Part of a small language model's weights.
Size: 20 layers, width 256, 6 heads of 64 (3 for keys and values), MLP 704 SwiGLU, vocabulary 2048, 17.8M parameters.
Architecture: rotary positions, no biases in attention or MLP, untied embeddings.
Training: a variant of SOAP for these matrices, 3177 steps.
Each number is 500 + 40 x the weight over its row's rms, rounded and kept within 0 to 999. Layers, rows and columns count from 0. Numbers have three digits each. The size before them is the row's rms in percent of the matrix's.

# layer 10 MLP gate, 704x256, rms 0.187, rows 483-491, columns 0-255
099:495496543511562498470520455473494475460498512480517422548519545526492518489528427436431532510463493508477524500514518600518515509581580439519511500500485471452525499503560424518425506524445464481491482529428494511498441511485580556451561518516498479469494516499486436430519526403552464438470518542434427537455497506453513417495484511529480516508471490431501421498505453509520490571507485477555505487498418524547435521509474524536456538498490445429514491489522470496459513479497526451465492499527426435515505525450452489523482442459521446513529519512571525504427568535478486548584483551476566525563453440454527469435550553530435514520546494502436518422532488547542499448536489577489539488522577542471482526462502462552498500462475476535475488378469430447538545483528494
100:527533494426478535485422542485472479520447465447491493465463498446534561496488548445499546470607550511510459514534488558592601438494537485516478404489488484525491547500535477456445488438482536461513445527460461509522509495512575472446499455442378497507483461475457536550540492438524495443517457432518454498481444503557522517470496459486483583519547512476505519539484540471488537514533444463448555413537493497473556511521508503466498448537516491496469533505471492524492472546488491471439602471514533516531514565495480594468505503507488539557459543516537476483438439505480479453494493529507481519459485514589539454538560597466530455493502480479488549487554481591472561459510504580567475494510445442549485425499582517549489495457469432530497481519427459479492488526507489
103:551552474511488533494544562514552499481504408467547555490471488470487508475498513467526452529535513515489478483478533477389536471492502422481512422482493522484416477493502540506444528534526546486544457475541518419432516513489436607520520552433510560520521511569527532508474520515512471525509456460533551421499462566491435448402583516464471596501524441516512505502517491519523526499512518483433517536481487511615502484526561505481480473534507556529522501537499460519518528542565534400514488520526508478610584557499560473545493439476514469458504506492500513498499483434471507503463559575528614523473546523555445535544437539560453475525487539471516497526577558509541460448463475503470534504461478517581443514482509521515462557506529429504468493523543544486539540501504500
093:535535462531485513464540523532554439471504514462431494489514527527492600445477512497375454503526497508481487470459492540535570551520508418491463447496488569475520454461533572456544473553479478532519467574587487495471525556558546475527474524544481519474478459567489481499543464433574474507489405451437476496450427521476531433555510477439525487544534447532463554494555506539466455565463507537498521487508535485510518483490572450495461572497502505496481513496389527424500456492555457516464459454485494525482509516503485471527533541464577453486483529459513485578454517535551503475538446457551509530477467513524492442429479517492445413517452495583514543489463507558437548490447441534521550512517521437480511538552513539518483456547502455559551538434519434470482498461538490
102:459495491474515480518492466537488533538544575494532469495522446508483482478524559520487588466486501517650391522470519509487486551481490573502432514497546480505442566490471519492510505585473488501482580487486504514522540569523472538477492540528496469542458544475432515515445516485501539509503514464487542515474448488447473570467527527503474544558480544533354471544548518509547533524434465458525532481457489521463554499549455407533513450454540476553492508538484551439483543416591493450455488557447433414449500518467532495529457495527493496544499462515453466519427462469474541457495547437521521580408499545459455473477510529451473573526484477533568474503536501511514491472521557470513493418496487440491474470487484505458472450502499425511452497461548510476483562489469554
102:492477586484567525445531602478503452480502402442465520424489456545482540469467485481491545527480528463418492452486459478511561528511499508507519443490544493532507556461552448484501511522538564447467519523485505539475474530485432501550494488459549465514438502498564497524537556471497565473557398454489518479604469574566483520506523440525476531540441519502501514458469472517506483474431470500521524585527571577488480490503512557525523410455502525536492454531510452525484577505523502486539532500474538531495512489445536456498474560501545600498513484507451517512456483530455446480554457511517516563521502562553474578548554573551492473548429525491462476539513484495482508450471455501572512498508451521450489467503525516529496476490511418464464526525518419444607581514537548
102:523478529462510510524540542539516564510567477506494479485548464471537551512481517550571548485486389463547434552500540484480569435513459486430490550530517481482579531440544557514519534553547535551467461445423473493486503496421506525526438492445543461491526542465472445476496514497498445571563389458562481589533548487480546526539521503457432519571509539473507494443437467553456497487482551479442549492540511459470528423515535486475507485495522486500485549468512514488480489537532496496505459508494471559467481461533467502523540585443547468555468534537534513462432481498427535490491461579575513406436479552486557454421571541515451534503506561535454444449493531538494475462535469510470498508534532543536480452474494489453460503528529538514523558499555527499446534502460430
101:417570462515475565417458444461463505548567476569550511451491477487454510522539519460555555528472515572532410539594450477494472468448512512481552549425514440565497444511525451494568491514489510537486460497516476449570487436475474462485562537451455507500463492463492489504518406466494540577597534473538544478483531521530512427491561519594514479520514520560539476492377452497450528540479517511543532557570510506588469445483480454504515506494486546497558570513500464494541513487458451478531501469458495506415486450540486498479505454504492465485450517518508446450443492484466415491502495559459492461437471526554518440474499532509480487521465584504505523482516508519477524509482477518564501452489491545546455569486493500451582470517495461538462460501468491458579451520485492
096:457460489540514532460507474568509456546543511511520493532538453470513541480569500496447429495458547457460504487589524511505480561461545545562461546522449464504440464490499540521454478591534529468523534503530430492502504512568540459506527484523470549509505486540493461503497471478529471554470437594487481451470491485464456549502499484454525484506491459478414558541558528565526413480501431496517487494535514542468501509481439520484509478516472492542512461457489486492526406555540472478513487544564516554498521569486538567545485507577470491559521509435432489643410516474522485490537497450523489478530587522559588487489487494469482509447530530534427539477514446515493499486396459517493517448522512431514510498421529464486440462455533504556500553472592588474470504478571516
# layer 10 MLP up, 704x256, rms 0.193, rows 483-491, columns 0-255
097:522515551463595581609508445520469479562534514522499526533553503510516431436479490446515561498547534468502507503486526448441508484460550540458484473556541511504597445535521442467573451517511444535513538466477544484489447523570478425562502498504470478547447472498371536509517503501510545501577546437479474530382493555458488490561483505471482485511519451469444487535505468465519457526538489535479566504505499477551525422480517500513450529520412517478561555503510510456510527530519532520490586543507444468478477504508520513452537533511480496495519506496516454539498525509399477475427588576549479532547501478469492467498480488503565549451518476532519494490549485510475565487547476472535537491452436503550493465554496417519548467542402468460490468483542518444551476444535485
099:602497463478549534510479552488463526491538473463470441550511508442431491499467485498498462473520508556581517494475475466469463460488502559557546493448593446532446535518516462526541530512485487427494539490481551498491486493502549530488486452501537503513574466515523554482423457495466492535466493452518471506520483513551458502495526562476510535533593573566551546546487449550488528452550539465534514460477503571527425506506469496508503432549544490531440520535479493481398441444541537535488508469467553441517450426506563572530589530448490449530493506421452480461516524488502509526506510542433467602525452412444527480509521433524504522504438418518448506548539547530514538472501539482547513490452539522508439488500496507534493529553552524502593498550444512594541493552498460
098:495472512467421512538535539481410477483545469483484548498498466553526497548475446472449492506489459559556505424518505454491431510554595484400509468469501533551486532512537497447524532417544519499535500465507497566439480531538521505546493450500498512465435452519482487444453451509497518494527473483528515509591480479508437405480410483515493505526489477513482525462437476489471520488479501425474593505495551506494503477482434500529455494404470479535477595491487536577495523506539490430535454452516519427522448509480499491412492500572519559531521465545509544496505541504429451490534509506483536495539571438472552416505413492491445506491466546519516542459538480526457506480433521548588534550507475484478513500508433550504539562426527408443485590498485547500517520518520445
095:417474526577460515493467460427489534502501550481509463575494498494488495467501546474497455437523417500503479500467469549458491498490466595518463562460655485497486511482471589504478444497478454475528563530449505520512588483474505554485517534478507492488554452583516456479518555516508469465435513507518446466507400528461478434439471515539508494532515513532471507483457481471515562448551472550521520515530529526449491494433493532491605488476517502418488519565456558497502494554504546478479476442499533490527547512504427532520507491590456510514505533478516496564506474494409456499469539526468564543539544538512437454495505498465447494552508465449539562508490452443546476513578492469447529551509529531496558516548527461450428442404549484574445519543533443479517518509494496
097:484509563534501550487463482468441500571528477539479556505486497419506445525468459488481492500531437531554474495510598466509524529491502548540560451482517491528510481460477468495467560472460514439556457550451527493505582491515466444542469590472562465448520490551427393532516509468496518509470564421475468453472493451413437524535524582444513507455426464470521533444511455470593471504528496534500475454500537412488461483486472517469553528559442500540491527497432488521515513505528404517431491496493467557498520492494540583492489456474513519497500519529439560524441495554579484393534518429576513553454466475523501477498450485498456469473475540520484424477445547518478566583542529530496516502504493490518510516486508565512530493419495475466468436452491480471476432530515493
093:552416498522511566392521465507510506440535553499558475506515440550489598482545564496528602483482491544456598463570476465427442524457452497436500612551532500583551520480512544424497519519536524503431447409497478523495488498474476459495463441488419477541508515449458466464487476555501560486479567474525521496500549455409451509498480559551519539517544446459491513521484514515492554506509481554424477495537497453493485503420521461487563484484460569483551509577491451465506555516426550494514436532492472557515535510497468493473524509501495446500462480482400546481463556508522513418497457480460528475511522480509505524474508483510489530520551467488560446563473550496522489505486489551472521451455490498508471510479522525480480443478486608513520446454508492481479574544504505
105:485477532471527509500526436464506509549497511397452439495545535502512491465501566575511548569467529546567486467501531483549564457565492505469420556570549510544550520475503480485545591486545457450460547541409537514466568506452411574481564476538481446460571484514551473501579509426537495496550521470504519467483468524535474433465512521501486485459461473518520454519469556520487481488412462534500521511485540562548442504475469458437564640427552522512509481485493534501525504429507502522439428635446486573488489541592505465461530487522452490513468499472482543489482513507481511471511534514486553461500466456535493454520495511558514473482473533564439466509503496546508504500543486485473496512531549543478510464438496488469466523475477515554491546485461559456456537519536475
100:527450529519455415486546505541429475517440467562470499493506490530470501461391521556500513422524599429434493426482440472508482482461481527538492475475545496452510512469560578515449502546478505473467513579477522548485547533512459510508496496451518419576515563500563504490499450471532501532455460578445499555438483503524529506552532507520549491539484584521520504496425524479503544507550485539452442477480499472477418421489519530525451503535466525552487510523567501489594478521432580475431499523549461550559493529534510493492481502446461510480476490447483594491511528393559519452536469500548526455505480523538505520454545583492493509497449468534549446530419481548548571478476519528548542482571500535512441506523442519505436507493474456540490518518552506456475493506505453
099:464469579514434467460575451498499515428489549478508527512513517462487478542485555555474505580605426499497483502449549471507580476558499519506506459471579502457508553476448571493494417493471486540457509498460573504498429508450488524446399592563525534455515518456518531521491471526463515478481480572527463473545472504489476481472514481523447514520520542507467469505491495529463520492508586524528487487471489479510430480534502495555452447548627485489460468510457471477442554527482588477545570584500485419513470451480436458503521493512484520438532488518566494430534487494500565494484573541476468421546513447510477463494428462533517451573532464541481449460492550467512474493448498463489475535478473474482468480463447454539502500484514547454452466530450490506519405524471427
# layer 10 MLP down (transposed), 704x256, rms 0.183, rows 483-490, columns 0-255
100:555509474444555513528473440471474426504535463497510506445521497511471553477438465476556473422496538575570500489489489509490515587496550559466451481573479532545543530485419547460514514436525498461495529448465516520485513560468514393551473489502504453494503525472500505533514524561522535555495663479500470482595536548463485502517520510501498569485487526518451541544571550506533449465547510530434496499527499473535537474518487520483548528437506468490462508487517460419480491551498576515552561459571455506555532439519570514457554506538452563488539501406495538526490418522518518451525536454510465491449471501499493510527521517464499550509527544505555484550576501530502473516469560394427509511430506497525540481409513495513516491488492462481516529450490457491465554465524411
102:613505437459502437517548535554476567568538528501510457482549469449478545452517521517491502484542605496491489463500450553525540474511511487558508485447503486502415554494498563526423500537484486400516464551488529508533513460518512540578528432519520457477495487481463452552512529490476477537452484508576520559472520488524446510474494479530495493498531517448479518492418562499504510523477516419585478522522488464511485468476497479517589415520410513483470494573490517458502406430469492468522523525520514556493535496464540449455547505543459448548483601454531503503430491487593529521500497498516502545497488471493530465530498544529409519417479499407423482505550516481450485461454479554442562501494572485501563501532502446509475494553472468568537517519479560493460511569555504
102:523451463478421521463453488499497540507556540514518522499536511501483517531487547518506504474468435498489473472519491494513465460467521555387565497539474484593415424511569549510442548508459516457428526479506463507448544568533519493483481464495506543507512500487556557518438496507480507529485526544498501458526479526534510502499465485473445468497485447482534510515451480489468483467439502452576535505544512578435495564563496460484473559531422481524533511519456507518493556462459429512429521447535636444499495533470453434472472433473506488444406509500544467455484420462505526507467476557506474426563508478456432453407500487409457521525436472608477520452503434535508492475428534440526511506591462487501523468455450465507473580494478492506469499493502494495456544487504456
093:511463459503503524580477579479458505538504583548493451501488531502487460589526451477543481525510481552482549490464525497549474521467470538527444547538493481525502491516510427620416480514488552488538564502452478430492476486499492547566473610524490434492520525461483529510495606465479536509588550529584456566504554492436536469558432547459515512563505542465541488549418506444519422454540498501502446510490470497536432534506503444479419465525489491519449482556461464540465527461463555549547445437478511491476481499466519471483500529476508499473469450519514471465509536525425531519505564462494542491561487522489403521560492498480561531474463496454439443461517518453462493540544467526488429566500496515590469520478586518509465511489493581510501487527524526494554504472468464
097:446496409472491510429530475438484497492528509552465538484491452487505515437514511514525476499508526500506614525461495473470589490446597473463532517527519586521587555541505481562515504491509437466584448587527524475454505537497495590546513567468513558511520468537434555518577510547563477510474455551449476494581536520502564484438500596533518482484439509449534451499418480535514530531490496458537522444490537465490508489515526530505486545576468533476456531579449501525509547489517469472546469466526479514484489472548513516478500503530473483460469400473470528513518501474489473495514488477539407474500463410513509412455492500414486530483547562509439452602487424494522516486491463518535576467527524520492487412472483508437518503534523487445481489518547472476497534515564500
099:498452495503471508492504479525448581494543481501477467488538536465514533516496537439532490473559451459554525585489464467441466456515489497481446453539487535514576509495548450486461459523513382565518526531484570482497450445509499518450493532451498530454482491557477552522522552486496493462487461463454463457561519402505531535475488459458481497501543474490505503461479479547450468537527488501502436546519513487455469532517486477505499502447450512494502476501488544526513432468492542474586477513494518569499550392472521489425444536528497559508454425475528518534536494521498558455586487473505504572511490507462467457479462456461505510431567487499607470613449537500412519497521510486465547515455522438498408541514450579544458503533450587531606468554516521504558488580457487
104:486537516476501613557525529538513502530449592549468417529514482527510523487554558527556465556460526510500433496507445460516501498542469489483488502486496555427585507500498527558460566532542493527468457520509537472515524533479514560534538445506530494438491538475507507505532576526490474506528431497492523574489460412495472601528536480496524489570515481453476492448491455525486532444449502457518546531454543456517493535450524432446489502422568554552517561514498541500569479498497539547518531439502555476411472461591502513595536518439471515472516506448534477568508492457484513475519476553519412486442490480476532585463546506502544422521457583535479516480526536506521479585514509473444521459453542584531497495468576483512418498550471519473454507482547544482464473509521471
100:528477520610481518515550512459397389526522455535513493454514512579442515494442535500517488548531433472461455485440459500563532515504416373479521469533495472532503534460486499495445465465465515502537469524529512489483467541487544450506523448486493422481521476582458453437541518504450493509490484445574500446545477462505460555502542529479492525461492489466494497581557536515530434523568516525499529515460548531508498442508495454499521503497573480505492503516481544536514501466511551451498569496399504535521518556525569475413485540526570485476509523509500478507505508456522513528532512557524472546533614536535398450478511529457486505440507467418517541486443474480510437463568459512491465484530479515473468495525495530523514496587499528526589478583441487440424446526509485